Each number is 128 + 32 x the weight over its row's rms, rounded and kept within 0 to 255. Layers, rows and columns count from 0. Numbers have three digits each. The size before them is the row's rms in percent of the matrix's.

# down: layer 9 MLP down (transposed), 1024x256, rms 0.0868, rows 806-905, columns 128-191
# up: layer 9 MLP up, 1024x256, rms 0.0893, rows 807-906, columns 128-191
down806 099:194098117092145105140149149179128175129110185170126161136183142108180108100122156156094139157151046087132081141098099103192102131178128138133146134110190153167129015116058120089171111118096103
up807 100:089128195152134183114124075194103109149128136119172131099130070134159128141073161127126117181170103136110091019096096114151143130108110117094087081180146134135181109127095122100127104104107164
down807 101:120072111109176117129156151101108111118146121084096171138157119109155122168113147107158072114120184184094159126139083173118130105172106129123145106085126108053074094090130080151134094158101127
up808 097:187140067095148141141136035150141100125089138133126145101133076117125146114141131162083148209172192095065126113199166123099134125100077121096169106131178159171090123148111093092100170122169178
down808 100:146137122111130115091048139163111127099172164200153102098103107213125125107114076143115139116109134116142115159148081162129097158165147112073136154118125129143152141100092146124147192160200162
up809 103:073166184173105165090118170133134096139142098106134146119111067081095135110165120208193097161153134205131106194175164099122137104112166187159091153155089095146162157077111081114126189150111099
down809 095:175185120054104093134082143139139122084099107127119105187168132144149196180137079095102130111137142036117057124111119096104126140115145089116098125098103136145097164125104112112155087103081121
up810 103:132112150088148145162179127115117098135089144147173148120091189155167120099175147093151116163136081103158121131195105086129150124113138131118190115151154151189124105165106180122142087138102088
down810 104:156118121085091064159149191113090144122166165107150114178109110144119129049170122140109125128133145141147079113101124186111105132154082139066127151147102152134131148085128166114150139097124131
up811 095:162097148191214155098111114120097108091208059147158142083107121146142054128080159138123147063156118113120146071127154105144193137070153138139148128101107110080093090119132135082168109137135163
down811 106:145117128087110150124181161117173117122127150057117096155135093159121111158142084120129137179108196149143126104137129102167104120161091112107161119161143132145128126158097158081142155132115112
up812 102:133145146180140100165171108109080124104148107151099153079114144118195162150117139075111121108177054120094077163171179120123106184194142104150091120065134094160102153147136111048166136211074135
down812 100:108143158051143096147152155069222123120095132102154111146192097129123115129122107127147141164100138086177147074115125134131099147174140136132082096146087107132160073094115099105133158106151101
up813 093:174152149159076112096062195151126154122090129190134102106124138145115174080091114154150112085117113190130070096084149113121116078061115147137157081135148171147127093123203194108123155104114194
down813 094:114109189086157120159157133079175127187057118141126100059146165119110113121128090144178130173132093056061184091091101169189107126167154099100100170084117105113079117116145109158105099124169107
up814 095:138110201115089104096086136094115152126059151109111130157129137208177129053152153099120124135142132166120124108130083114137135136215137188157076117113082063155138115089085094070144114092161078
down814 091:117142121132173137107129095118180170120129126134096126177125165115112130134149123180131164127096098125146092124136085161104178099125075125008145150109138122141145152084101131153090120116085112
up815 089:076139138113134112162143088104147134148059127117106051145084106110142098108113116138145188135105123157106123196208092131116092095131159121077162076141137128161088145149122136109102174048165107
down815 094:131146125088127115111118115115176121139109104116110080086140066082167110130123134130137168134151131054106112192140122098214089123173114124206144130167123103078133130143080125136099173121121097
up816 096:082121114172112137121118099168096075144109105127139126074127115193071129108161143146182136092091125132094149108100154125126097116111085099117107151170131128156172094185152126101160112219162124
down816 092:080143030148091120151139063109146084130149101087138129140125152136132136180097137190096158112158148134106099140106111128160135139156121122080176138107147144107071074098132069110105156112133100
up817 094:147140152128125084146176168115141180114113123119123076108122055159062115116105103099120167089151151092099139126161141073077147182102148054157169105097123146142195100127156050081142140158150132
down817 095:132099072130090195045151167108094147133170108159143124200127056122148097188108115094115115158101131132174131095136101111139167130097128057163152186189166123122142138097126165084161147147109129
up818 103:145172200133100132073155156096089113061070171103159173123164078145136092194170154130103081102157100187136082117114129081099120088161082144129119133128117135121123218122126094118097108139174153
down818 096:104155098061143099159090144193131113133116126112102187100165157141171106035082147146129153148159162084185148132155134095114145124100129152171157101128110156127175105104159158166120111149135041
up819 103:148138160163146141121111160178119116130109088131132075144104138145130099163150100091099098085181125101129125129153130128122114136099090144177142140160133139114163098079117117102113138080142141
down819 098:092161143094103117089111140102169140102185228151160183096112130166127114118102149130120145113139097157160155174109112150155082097194053108050095089099142179168114182156151152158132108097089202
up820 113:139131120188162105166104084129117144139130137127132136102130138149144107096184115118173210158130157133114117094149147084111090131102089120115140137082149186139096172176117144075144132141119169
down820 104:105110101123080145087132100106181161082102093142126173146079200125093099183143128170147087132147116183135152117113074181109176119113146200105108128095120131133148133136183168070127124095169126
up821 102:144150096137146149066169175141114153132087120153148141084164069169116115135109064177134124141221168062128135092139135117151125083159117121126084127116129128149141083124153148096117145115166102
down821 101:150127143122142162132131127102137125172086128174170074114122162109075185142172166110103169134104147180139130141115087096111123090106124170091121135079136127087139152134149196125088148104136111
up822 100:135141114173118166157170138134162173154121168097107130109139065144132155117142123169128094129111135176147065141112110133133151094146152148112106107087160132120121069135103193142139053146070155
down822 105:130134088144149197133196108162146164113159120117118170149144112152163129104148174099119136124103079062138103133124088129150128114129117101096127153155132066126086098138129137179165102102100134
up823 101:083090102087061167104135061140167110133095137069156137182036104170125093101149112133172082109102139078172119064151141160152140187134083151151116082072159130061142139121142149104133159114170132
down823 103:124136153116144164096108055155141110160130101131067108128112122096135097107124082148130127181165108177134153124130176140188127092120140240133112158127133161131124107170129112158141123168111124
up824 091:139113208152123117146110107152091078089074098114147152091149137181171153117141122172131148183159128163130100093169060166155165101159173167146142099105146140122124109126075122136198136122065097
down824 095:107118098132070132121087123109116140132162134092135062106124117142139136085076143116091140178116132109136099114124181168104108131087125169102146098083206134129168144191132148075103188139160125
up825 092:110080107125097192175157156088099145134120120104110154104131114175123116118139118155092074133110071212134179131106103132160117094150177089092128151143121109162121086068084129078145134129145127
down825 093:144135117124112124187149128130125117135117124160163180170152135155160200168080147187097107088118122137112137122130074083115155167172136107137109136092096127109119145128169044132107135155146135
up826 099:092089157107121141131095097146092165101081173154111113116085136129141138198121100167162154093108177157187141099139143145157082173060109125114098069149119171097127143131179146166123164109025116
down826 103:105100043129087090114088156108151129163145163134176124139137120121181123127115095117122108108153120115111101156066142132091182107138111202128131168169128156124190137141133155113138159165133136
up827 101:174164121152109135110190157119157024136127120179109101110162142159096120136140110136063079100187094111057080126170126112068115097176141107105117170120196136114177076090072173153080134159070138
down827 104:082156143126147160108116131141096148164146131096131138103138147069130136080135125053129140155131063136114115104108162106215179121097154144111176156181086205136124104123164175166115116126167130
up828 109:187076109155177171149165137155110075123134136096075169141128125131146155139135145157130084117119147153075066109160120127098122165120128122141158131109169120165134110177128088122125189218187179
down828 106:113213118084123153154107129104117150084095079142129110109131135164088162083120151099092186186123175100137105109095117158093138119154177152143121082158109166074170092098150124077118149122123192
up829 095:161156126103137156182181108129134090161098131103097124146160135111096105132123172097160165153121119156103114140117184189148103121074073047152153133147111128100172153129103127140147117107086145
down829 096:149119131130137103130126192096092128126122135110148141112167086172083147121155159081158143121182125112180150096131068161146120161113153149152082122135156149146094085140126142120114129144135124
up830 092:158077142149148118139166171086158076126125115135140136145096107163088107156102110131165140166099184172131145087138100119019109131107063136138191131145113101074165143161160056154142149145109120
down830 094:113114112108094134096135097044191099133121147132142109122120115103155093100126113111114098110161099115105107176131172113164132148110155164117141142145121136145154132084162150137079087070187126
up831 102:094191158096109156112068113051132148096075139153069139141129173130187157163158086129168133117098159127114129142114103144156127142122131143083134113112165096120184091121140108099147127104172198
down831 101:099123125120090101152076132100144081098112159084088125121104095160142127094112108149132070128177159086164120158160119143072093142089161147141087079154150158152152120150069140126162087089157054
up832 107:139101157200156076139142145157144146082123096112111160147078177074071179129083129113118080092053167130102152118114109116109135121186097177136123125140130055142144078063160187100176133194096118
down832 108:116107120093156132023098121107137090178111139136061151143110087165107141064139129132111108167159184189101161034080117113108156116191115110159121158130116143220166111126159071145166107160147174
up833 094:145163114137120113186168118140087080176126125098207147133109087201135161152143101181183091112141109173106131154135106156072173146148118099211116088121129101147091093170154126101135122125104143
down833 105:124103131094098149082096106150158141110136119124138148161146107152108114129110121166150103105095058117114085113165189144137140110064155122127124072180164126161128118083141116091138152127144117
up834 100:131103184201096133115112139153147157117150096122078133101150081108133113140144129126112138141117173127126131123192150103128171111174117127101128093105163129115124087108071113189115137118116078
down834 095:079140108114180067133139158133140132128111085161107131134147151122109132123133153156163093138116126140095183168132110110137113166141139125087111150140127180192093082141170105096176102143125124
up835 099:083143121142178129153176112112151155150185152176128085105124153097098071112128121074106107109135111119107169087146153166130164117119077170138106130179085144156084129150148116152130112116135130
down835 095:171151086135076122116042111143075109083143115131137147156096107147150186137126113117109153143153135154102088126040070156098102100126123129125150124120094171147096089090083104170153072163161095
up836 085:118169098172184110114118127078110071110101136089193131162114104146129124095153123178073120153208169103145139092167082167079104100122118101117077104184098130125097157150135155128132158120171173
down836 095:153154145116140157129117105117078109177159151116152124136086126172131153111188150129127120119100125138084167132117090150161144142175112112149142149200141103165114115145174141144113074105091193
up837 108:093145120074160135124136163095092065137093197105151047150077082120053157184120193089129126102173164135128065101159134123112117126181150121100194108142148155161098159101158124120084137143172113
down837 106:128104094121134103110105090094196141114114145161155110138141126117090138144130101125129089110107131157085151094128107161131155184158143146123151082144092132179112110119151142121127202143113104
up838 091:148148145095128159086116153101125125118105109118129088098124075144129100090185148118148105118157157216123199109088124120199126106070138090190154112106185119139136096136143155133090088097128072
down838 091:178102088171164157108141144184055163129151105144087123107148156093107127093133148156087154111156172141157189158105155126107130126148091132139107091150126129093128127165144100135130105129103133
up839 105:045087108146119112093138156164124111122115155146169091149087180140100108168163135121101151112157126070117121115127130125194160113198163155160123090129106092128138152129131027141158132130133114
down839 104:097119104164150074092088122146163185107087149133180127109075185142134147109097149154052213105148130081095124091137139115136124177145118087163141172121128113140070163119117095119136134117141185
up840 101:147112116122178097150143130099128119123190150099137072074140085140113163122140100124089170119157114135146138191116084135114158092135178124101145139146153142100081150122084151107115109110148149
down840 110:120071079187149121097084142124147125095170161107136073141057096095094095122115124220174124086140138156111096170175161154120130140171170177155138071158128104098121170156128082145171149112117111
up841 104:119162152148137063122158145114118093124111096120114102122135167077116131094135143166062117082135106093100081131085129173155035130208118097073107148083110163049088123139123111065162148098155118
down841 101:128117100129072169117155145122129126123107124086137137089143083147176161140100130104098131146130121126138177139101126114132148169102124179127143101087154107169155137153111131109085092105133157
up842 097:187083164125157120190161098125094128145147091136161075050146155134095099110175113132096087148099078064090072181157098100159103115143140114136105114091115130118099132139168090173132130156109146
down842 101:143127141124102154127129096134079070120126174162111088130094086121167133141175182102125067124154138192130181160103152159123093113067072102102164100117108124116101159100132148046139133095140113
up843 090:120172099106127140174129100166107114094114122046111170138077101101138188143138126131110161111152117146117099098138212121152084112144054096060137180061123117130164161137149098125128148078184112
down843 089:126174158131148136119148067100129111108114198182079100194131054161122167156062102169111158103124094134142143126094105082143179116114173101127121159105068064132148106098104156154119135125119118
up844 092:084166219049154072104079108154155116103125126107182157138106133151104126140164152149154127096118147086123117114139169194092119143161201093123070101103092154130184158132129169132132165101134176
down844 091:110094144167115191140147133159181208191127190120132044112151160140114105135175181128150165139143128159102174091158075122092094133160116095129130097204128093134090128177149152073085162128105096
up845 105:174130124163101108097113140109105094132157157151096113121112084190093109137119103131165135168140137165136123103106099063103099139101038090177175120166094122152138109127170113101158128157125121
down845 103:089121166159085159138122071133111107080108169105127121151094144170130138152138141105141157061153149103083113151157092105162156098169080091122177099172123144124143154123186160147171081111067109
up846 089:088136168126154100106198142128056096081095137148095186118068075103108178102134145163174081120176141115088103177093093148175169108089154154080118099176175123130120128136105175129175114176165106
down846 094:141098129140140077087091151101134127191111089135216116094112100181090135174156152160187170100118155129108119167204108104131095171133157043146106116093114153104160099148118070178084132123131184
up847 099:134155089152152182116129086036064187142086133095092138145137121142171143138140125117168164131159058096108146175164127186075126182102116140087165055104143158122110109148145159125169171092078124
down847 104:111138136123126151163145113157101183131186124102163163161139061159156139124073068098087129114099132105101139134146122206101137075163130094064145089110150140154118202143116119054123135151124117
up848 111:147210157132075197111128184157069105142138140111193103188095140090137079145129061141148123158159104107112118123133150176146111143110071110095108078082146060130046137130113106139204083131089152
down848 115:136106146085086155142086064184113095116151128141153089094116154080077141189125189150081107109164104159123119197132142088102147127129154156117147122117153134136155126129092164114130110141092150
up849 104:112110128114091188185146090063095131135117145152071099106075143117123136135148095124146069151147129093170170139129140155128128114114098112088120108169072179120090126150139136153157114163159078
down849 104:126132114113105099114061154103139197139112191165148109113143159097117169096119133097192077150095076170134161135137045129079170180029130145117110149055154148117166146132117128140072080113144120
up850 099:176075117104139153164096097204158115080170169070135124137132143125188099123094140164162143169089068122164106127100147104095123141083118134191114111150199145099067135123111139131149111140066133
down850 107:120103170125119117145136115115169159112051137086102049158132172126128138128117100095107195136085117180134162120106107142142133143127107111127127155144160075117145139151150094143154153132161099
up851 097:119143105132103150174162152159132118083095134118189109149180122198077144081124111155146106139144105106131073085073106127149128129151173148153114127136063116164179162140102170137116138101097151
down851 100:146136153111111088119155152140051109112176091094160113152146086092119137128180129097138145064153075163163082130136159113100167075099085107147076125131118142104099180141191100152146121184141123
up852 116:158104135171107153143169175095097155106111145110155135098084127152136071059194084180078173060106127127085117118102125113141161132178160101107163105142189135122125159119174131113147117126124133
down852 114:141099154135134131102136146093072162121164136101109070055190126137060173089127101201144180070106155187173110100144100144110127179133154132148128113209138148183094079139125120092078106131154100
up853 096:147214101115088153175168124085124180123143149108110069112111117083128098158099148132106195122153123112117166142133125093133157121081104109074072141158090122119161119132099136177124135114080101
down853 093:092097129121141110097127107146148118150142083099161122199167136177050206131162102137142067163080090105174141178173106148154112114099167148130096098089124145131115159198135132120143104190151139
up854 102:075147129124100147161145090097054153111137109111075145115138144159161114124207174085182155137114128081165122133120114113165202189123146100105099101095150169052163156159179142108115111143074118
down854 103:159111139164128168102154087084168131129149128089150096175126120193148151145105152171139121144129131126186094133182130141115129100117117156175104077109120138161209161067100111129190140103138120
up855 095:136121072113096097173100197129088131155063080096115121094161154162127123093116148160101109166126113149172121130100133113143126142188122190128152107147126144127115154132130139103103144102118183
down855 100:120163141159134130060131111131093177132135139107137110104164044090142124203156121162122146152128119138137092125142142140150183120122154100096154155095124095110130121117079140159112182103076097
up856 101:130106129127156163147158073076111139097174148160139157105134137108106093145100069116134121121125149159150106118145161112124081118125109178198139138152148086096135104133162187122116155144181151
down856 102:079119137096145176162113138193079134103171135106163110049123139096102118137126134171095113165161150158133128191119130100164114127124141207125149098097103149145138103139101124170140081089113087
up857 092:203094102156129092142164108206096064167113157083158168112138100175134099145189144100125199210107089138091095091115140117130115125041162080123076116171103139136140108140122159157147112157137139
down857 090:146109130150136128111133128129115168095097167189109148146126127141146097096136139189103132161163172160121146099184094157142200142111125109136100121066110128137076103127145129139106145076099083
up858 105:125111105141101129157208176173188147087088133118088143153127199089199095146147128118121125118151143091181068099127146112097174070138167166133136107137109129143175086065129119114149123151106116
down858 099:141164127133105102173186111139074139201116100104140131126040132099104130108142070087123130123123156133110150078090112112158140145144121112116097136109115130106091090179139087123160188115126127
up859 106:151130179176115142115120104172143155070124086139111083201132117178075162109125158158171162134100130099097126106091149162139208114130138115116094111113147091133108154170088095107120133154117081
down859 097:184089110059092109090162149172107107128052146159180128076148144132108122129147180096168113126100070090121160112167172143119127110106097151077109067125143092110171148143116160091113142139100104
up860 094:157108125110130138140147102129061098116127116187118097108116094142101104162168095109158175128169146164123081137168118076079129114111074147159133155081127139065183158153189077142140128191156141
down860 095:140092118068115125117153101113102144108211151164163150098145164155108122072148111105133139142152182091122174111128085120107180115159139160173149135105111151096094135119077108153082097078104114
up861 098:145194122132109222132186084157185135150109092149138150091147120123136081130168227028092079113121063192079130137096127130169169143104160126117138084134175171126124142121103113127103102102137146
down861 094:121132099133155144198124151124109139077073151120104091111127114120103130162085063122125131186134123118104131099087201097161072184151148162134142116125150108118128144146190101197120076162165092
up862 094:132130116197131115124149125126149128119167142121126162119073108096106126089077143116140132141120135132160104089084167133066150105145149136101139136197224075051166107061140159143132087137141144
down862 101:116173149120105122117157118082113171167183095179151130156129174163147144150112102147147120206094203118098133129071122113077133135107112072197112141168152167164122172165105115115103027155110146
up863 109:095129129137138158133147128114140120111080122162182143053083141124139157100153161116089110172100189126169138118125166166115093097173130056152090127082152159104152128121155113081150146111137160
down863 102:123141155115129097133130116143125097087161149125100138145138079126114133167075109131176133158128166057182142138141165124163126107093134088140099118122126118105177115129100157179143138121075123
up864 091:121127122171079129115147112168190111140108099107119100149193104147075041143100136112074134167172099128117058100114122117122130195104177125156086087092137152075184103185118170152187128086140065
down864 092:101150109104110163127115129058148102134092157121082134118216115097096154113117122107149139108135209104099093166133102157164143141145114133163152107173165141121112081122056138111161150167098146
up865 105:124116134094076202152123062136149145125069140053123089124113102137155144098147096144185135076121128139076151119175127113179151149171154133118181190132081111128135175137131157131155133137132100
down865 098:097112117102173103096152136124116110161132094106180137184087154133103192157172064124112153165100161172059146120081106167192105145126100140115143132118148194131053130175130130119094093131134198
up866 099:166096172147116138099124153136139126159127113113145111098135123071163119089185098122163188109096084124160108117119128076147152030136121127090097129150133077151117123134109139138125144137138139
down866 099:172111153143145165120156141086059131147168215139125138120142144091150136102181145092112134109108137123095119142097141157098163105113145153103082159141187126159112134117182057152091124214113149
up867 089:053130173165104135158131094192102150088152129133126085143174105088128154153156119112100136109151115140178126127138123159122154160155102138105153086118134140068116100102163066097142118161095182
down867 092:162124112077144092127137080105166104120153073141115115104121078132079142140128126130159115170181091127172131125058196109158140129175098139148085147115139107149167152156135110175135140115135135
up868 106:113057098146108144131107155103184144142084172138089122097098142101072114075172172136202114124180119140133092132099137196138142126100160094100111096059148123176149094124092145128113148131174119
down868 104:110086109198126120105148136093113143054131123127113130147129117123170167164156173188113116137171121126189176139093088168205127144135123128100062137147101113119115162178205114148120158182172118
up869 094:150068139133128083133080092130092129149086176131129108120110158069134084110172134124128149149102116102120131111120185117088130152160129129146097186140075186136203124096096131115149132143200172
down869 093:122164078090132105102102107099090131121121061126158086111165089107146153157093115131122168149093126124186136125107128132119138051126134078089172099155139130152083122140123081020059115089087160
up870 103:095128078119114099085112133067123152124135197127088133091119110119145095116054147105131075130140106095140118135106110136129078074151138156142149103140134172129105158087123150137126093107114180
down870 105:203082150135081154130173135169161119071139092093118103062176154087120096135117142209119120124125143079129132167154124148130164197127125112115165153086115120145142158141122128098163110139116083
up871 096:107114119162131124109101127119135148103186153132172134158136184134123102103156097165120108096151173166135137126121124201126146138155110104165095119093160094085144127141106160182101175120130120
down871 098:124143168111112094157125110099168126114148145142191099099142141135058125103148115095106126181118124079159189153142119116098065163090107062085159101122141122099128147126141133066115158123111109
up872 104:105145152128148082112153147118092138143134102129147197177089146109111160137140141102094157095117112135077151147121178081084136140115092102118197129128116143073188166178143165116159130130120101
down872 098:173143130163171143123128133087131087106112188156102095120108167137111112117074195124107103147109097120100145089100130158134110092119138143112144082111159155073125149105156092111154159089116124
up873 095:146125169091111119102069116110129124095086131117149155120145154120121116104076114142159120153192169221177116128130129173136090098137107101104139148069116159091141092187089209164182083017096102
down873 097:059110158087124160104161114106104145119139122148099111141095130112079179169146146149122103133093180122128116150121103079111156048131152110129135146173135221115118071126150146132186141182130166
up874 097:053109116154193111070148145123093147140123060144125116100168171146147128100167138047105153157126129137134158142142129109122158079134145142093164119169168141099124157092094173102161191142168078
down874 095:083142090159153171165133118105119095161127139121109120119210141154080158103152106092148103160169073161111158099154117148208117132128090120174137148135170140114088142145167100088059135124101123
up875 096:127123147081068087072123117107110140134161143142139075110160087071082125067127136117107138086147205133106138175144146158109093148165208135169103129158115127130075088122141147131156106071120129
down875 093:160131134137143168162149191113128127117168075171145148111091143172163151156133123139153119087117089126114138115181098135112144107136110125130118081188124088154118136141178126127132184200060170
up876 100:138173139108114144094159111139141135128111124082108146080109132183109103055140136109141147042122114093098139164128097131091109112066125142163112155068156150120134096165124164175113169098151109
down876 102:155093117177133161124072162108122153086112128136130033108134145138107132137166061122128154125110099119152140144100059157119115131105126105102116172176163145187093144155087107140164129115087172
up877 100:144127165179108161098132109126145048124112098182109097085104111168194111101127118099138112140149066085150198171137137094174138165133115165130153153157158107078091114106164114125141182066152091
down877 102:085144055078126120137233153092107172121171081152094159130102106131101139114104166167109147166132193092125160084122171170139110122104102090118099127128116114129156116140181143148086061168098158
up878 104:073142103127132174160169141137125140078128165151166138125128136141113149099123146110117134206171060147076126076156130149089103116146106171124086079157118095145167127159102156152118194183179163
down878 107:160155137107143163110095076150107185102161147122125096114134149136121118108146134095145091127122114130122078116180152158140096113063066126089104153148132156093062142102171098154172073163104141
up879 104:114124124164070125092162071118175130128120135105102108110152112087102133083141127161142155094085128091136102109151148097136093175162124196105161132154135141144109106117112092120153171146091091
down879 094:188093175139176115177177159167129114094099120127117083093132105161098154145160126139149134177144077182101154160105122104175182136116143125104118127124132140139155055176111151120093140118148163
up880 097:107131159110156109165159173090134105172097108137197128070139093145096147137140141147091088154098170116113118160104101139080142118132120097143111040165132120089117140201128157063144137120183093
down880 103:116184089175133107142174110112147129089117089120152122156202094180144108172140114112078165122133101099119073094139195055151176110078123124108156165100177124141096142148184110138097087129056114
up881 098:086179098195137074155134081131088169113180138117184113096106149167116160090139112092163123133112143142112114128166134171116117116119078155163109132182100156178146050146116167148212065131089158
down881 103:158121067157118104150094132123152132141140130132115161138152154088119111134121100165115114166140131102125186140153094105135162118080116151132231106063084134141194084135137119155113100117133195
up882 109:088084116175166175119194130115133144091135106112188177121100125091096128067124180126119120122145159134099085104134163127122162112109151183121144093114134108130135143151157143153186130163135166
down882 107:143081142212141156134159190148153089099176163157171174130161142140153073113115158101112095126118170144088170123161142100118130157152078093167109134129159114021176112169093093103113089117140135
up883 105:186131165156144150138150122153136138152110136123174110154153092116131146098080115121111135145119116145097081145117095109195097116156115073120105168131099120092155126142107132100119128086152156
down883 106:139147162140198115075086111106188127138121109148077064174121091139144152119114171125139202152101139106131104182070112133103099156127125154186144166145162177077140121168118107164116110122134148
up884 105:191174105119118133096132094150168145105166153130125090134103173068086090186105103139140135118160115186118102134094125156098128105138119085132139151130150126082113168091169144100140114133070154
down884 101:135124169124170080136103115140154159059149141137128156089151061199092196157090142130128104127086152119103136133139060171100106157151157172151131056095127112109145172138138129145115165141150063
up885 106:106059133154095162141098083146101138125136183157134129107139126125149120177051137187174163126171086156107130125129153158147108146103135164136135156114092148135116089096141179171064099071110043
down885 102:143097146132094173135089104114065086106145115161111171086121128095170114106085179151115123164178108164153122192165193112100138069137165163181111158075137187108130135118112182138072122051067131
up886 106:126169136066158061159154183161085111177194139103130113125126132130141121136127097091118148048081128189135110096149176133219151165121152166082133150149170130135135133184088146156159125113087142
down886 102:109155121171156081121068118138082100194083112153127152132125104104116124155125060180101105147145109145139162164145152119186170137102171148127117107112156153136141122128205142113070097102216137
up887 093:162156156083135070148141110108186100151149118092145134057095120136126105145141208079070139091165077167095108139134149174170129131107129146150168135159191058205170103146158152168127119126099130
down887 095:118167104125127184076111159130138168121173090151136111109073063125137160117149133127099108153108174081139143155167129109203120104086098091156088089142125135107163121110120139143119101105108164
up888 110:142112157151090164160128116137120085127129064077201091097087147126121155115091142176139139129159134113142149195172140153156185143137115095112128112159116153116079138139129141112077111153108045
down888 104:114132107107118083124183154144111116165094154154123121143102138116129169106056104124136102127148172153098099145090115107146128107103108154141192157145144111110060148141109145127128129172174157
up889 100:181123122169108146089105142156084145082077111111175125132134067097123122080089119150122116107130166154096101133162176134182182118141144101128117105155169087142098147181087157130134095056101117
down889 101:114067120115059121081175130158168081119121132085132120123147134137174093159179116115133151098129094123144126181100157131162098131096193086121176163064123127164081128110125086149102170167111086
up890 104:131116172129111106113138101149137066120154156117137145198117166152145065131170114190155089161100137136075136147116132138114098108147140147172147122112160135124121135115080152122127134091104196
down890 093:112089141120119201105117107155175123101105130136085083111101137087115184122116143072067156065112149102132151115114087113097190139157152087121096159168070120148086176139123138095191119175172108
up891 098:149086129079144112118145092125112130103143161115188038156164092149145066120181125115093133129161132145128187122109127197125157186120064165123129134137070127164144156119103145158160102069106160
down891 095:148122207079187105066129167093153177106137150193109082115170085093115126179129136071088128134141100102157138147101191093093131146060134114105123078102109150137133122160059114123107139109065182
up892 103:139141138156154114132108178123177151167122174167148126121068114080155161124098159155198095069095152137148138219087113154143169068102160125122193113083160137106175134115115153167148116143130179
down892 115:173074132132155075122145148136153172164119106084132133079117128153094092083174102140155093177120130141156147147141141098123179097120179116081088147177125153129103104162156126129124113152153091
up893 095:124136095092137140064146154174086085144084162127113136150116071166129187101138124061179106166088146217154180147136102095129137109178177121218166165165087073136133134154115093113084159127127155
down893 101:116207114186133186112071128096120151133082135121122162117150138133156120133093088142156140103154115080165137087098209148125157158123154081074106134127130135131143158164093165141094127084183109
up894 095:165204134163119114159071178155182148100140131140100143112067111106113151117140110117098117116152134089078148208075154131188198149190163144160159127130104178138145117118155115189195103135137118
down894 102:079118116124176064090157117142136152197142189115145165092161085129095186136142127142106115139141181193145119126152130122125152149105117129172130150155120091173155098061140125058134160108114098
up895 098:127119139123150158088136143114111106051164183100128107118146172101101203065174128090083135136069103162130115187122170100148118128136117170116101138167102159129103186118106129144135177127118096
down895 096:105131150118180110103156136156102140174143063132058087099124135135178115137117110132079147169092065116154142114105139148148153161121102142113094121185149104127125088091096139115144079165137121
up896 101:095146155220120137149114093188112168154132103126106125115139174111151108127111095138099184131117132171128112124077157134163188132189080139141065145115142126093141138135130146143134128107110141
down896 102:176090131154141132147097107168114101137124103150117160144127171132165131146192089108208136094096087072096140156130095051122125074157112114113166121124107146055138127189144166113165109109073162
up897 103:165137084109075123163221124128136122117185123168128147127122122146169096190166121172102144125127093098092144151134166097129126114140123120120131152105130173091147159166142165079153103079100179
down897 101:202127142149129079122108105098154111118115125173134113149068162092099112109175083072091165091149124139065161077117101135128156112163156074139107112111104100108125117185143095116094149100093114
up898 096:126134115163104041058132158159085077143048100112139134106136084125148158049174133144043148164027112147101129114081142127163162126086114158181171123088151122133154129129124114114116124154101117
down898 097:120161169131133154105147093173126110110121142121155095082082103127124173155097136136090143113114101120115118072105154071107137118166134161161162163116118165090144174134128097108157154154112140
up899 094:155180196183138147186153087178105121156125116099116164117164154129150097159159100101061117144117147116134112139201129133123111027116137089092140080181041088119131160086177123090137108148085157
down899 098:125123172166158084080102126139134128085142123116106162162122122176118160113123106106104106097119122090136104095112092162148060066164125064143080089097133093121099143134147156138150186211120139
up900 102:093118131161118090107043119171050109160118139115140109119105077145147098162156137052095191121088085084101130175171198172082109026143107103165115087180209141150121136085099156099174187095140084
down900 099:102118091140084138079039130089103176092089119145158124153130165136106101120128149079111109099153160096161109151118129084156170129144142091131087128142130149152121112099133136062115070112090114
up901 098:199078143168181137160104123124123126160093121178141170101142166143137163106168163212137101089143149127181176123155181159094149148107078191117093111078113113145100122154131159134184125110168186
down901 101:106135210169135134134141159163130145085094109067171107151108134132120130124137152112107113113086150106144136106164080128107065146146113067158192155107119067119130096143102126098126145065120133
up902 083:141120141150134182174138087146060130093123173052176137125094093115152175164083182108125083097128093134155122124070100144109184143134114122119128114124101108113160134142154144106119094153134095
down902 093:083140118100069112093108124080127173090116149138146147167173127127119174168144148149131107202125144070130135113142136072131147176089113154140105104078166159151151146115179188157092125118124068
up903 105:075154125171100101145069167170187118095123103116101151117148163092105186154087135138143119154169173161114148209145127165143158135127134124131145160164117153145133148127114116100126157073133178
down903 105:134162115129084153148105137084093188125129144162144096177097156121127110131138189124110144118205119170093151147085141204111142122155171079108052156127148133113134124115118132128130083092064056
up904 097:194101134106207119199167163116184106099144123128134080086087152122141119117121053118149107173129071131135141128174145095105128124150137089106089119090116111145092151138101100130109090105153144
down904 100:122166166121156134144104083107162091145120166141125134169091121144192119117176115204083097144115135138090158189137136106111171130136194139180102119123042186172076125136121156182170132173125120
up905 105:179149149111136134137110183157124123196137142087150137070057176158156134127155124063146151139135123122184163142120147136187191162050081146106113175177082144160165069094174104155109137137159173
down905 099:069167152116078126125082154094135084133106095117184133148118198163128125101129107167113099157157174139188168188162170111105166113173111109140099120159126087121117117159162133059116128178122216
up906 101:146165159159123147136042161119133165138070153141106159089144147132140106134166139121154103125120125165104076157121094143114080132087097081104184140134132146103121144102067123169065143140131071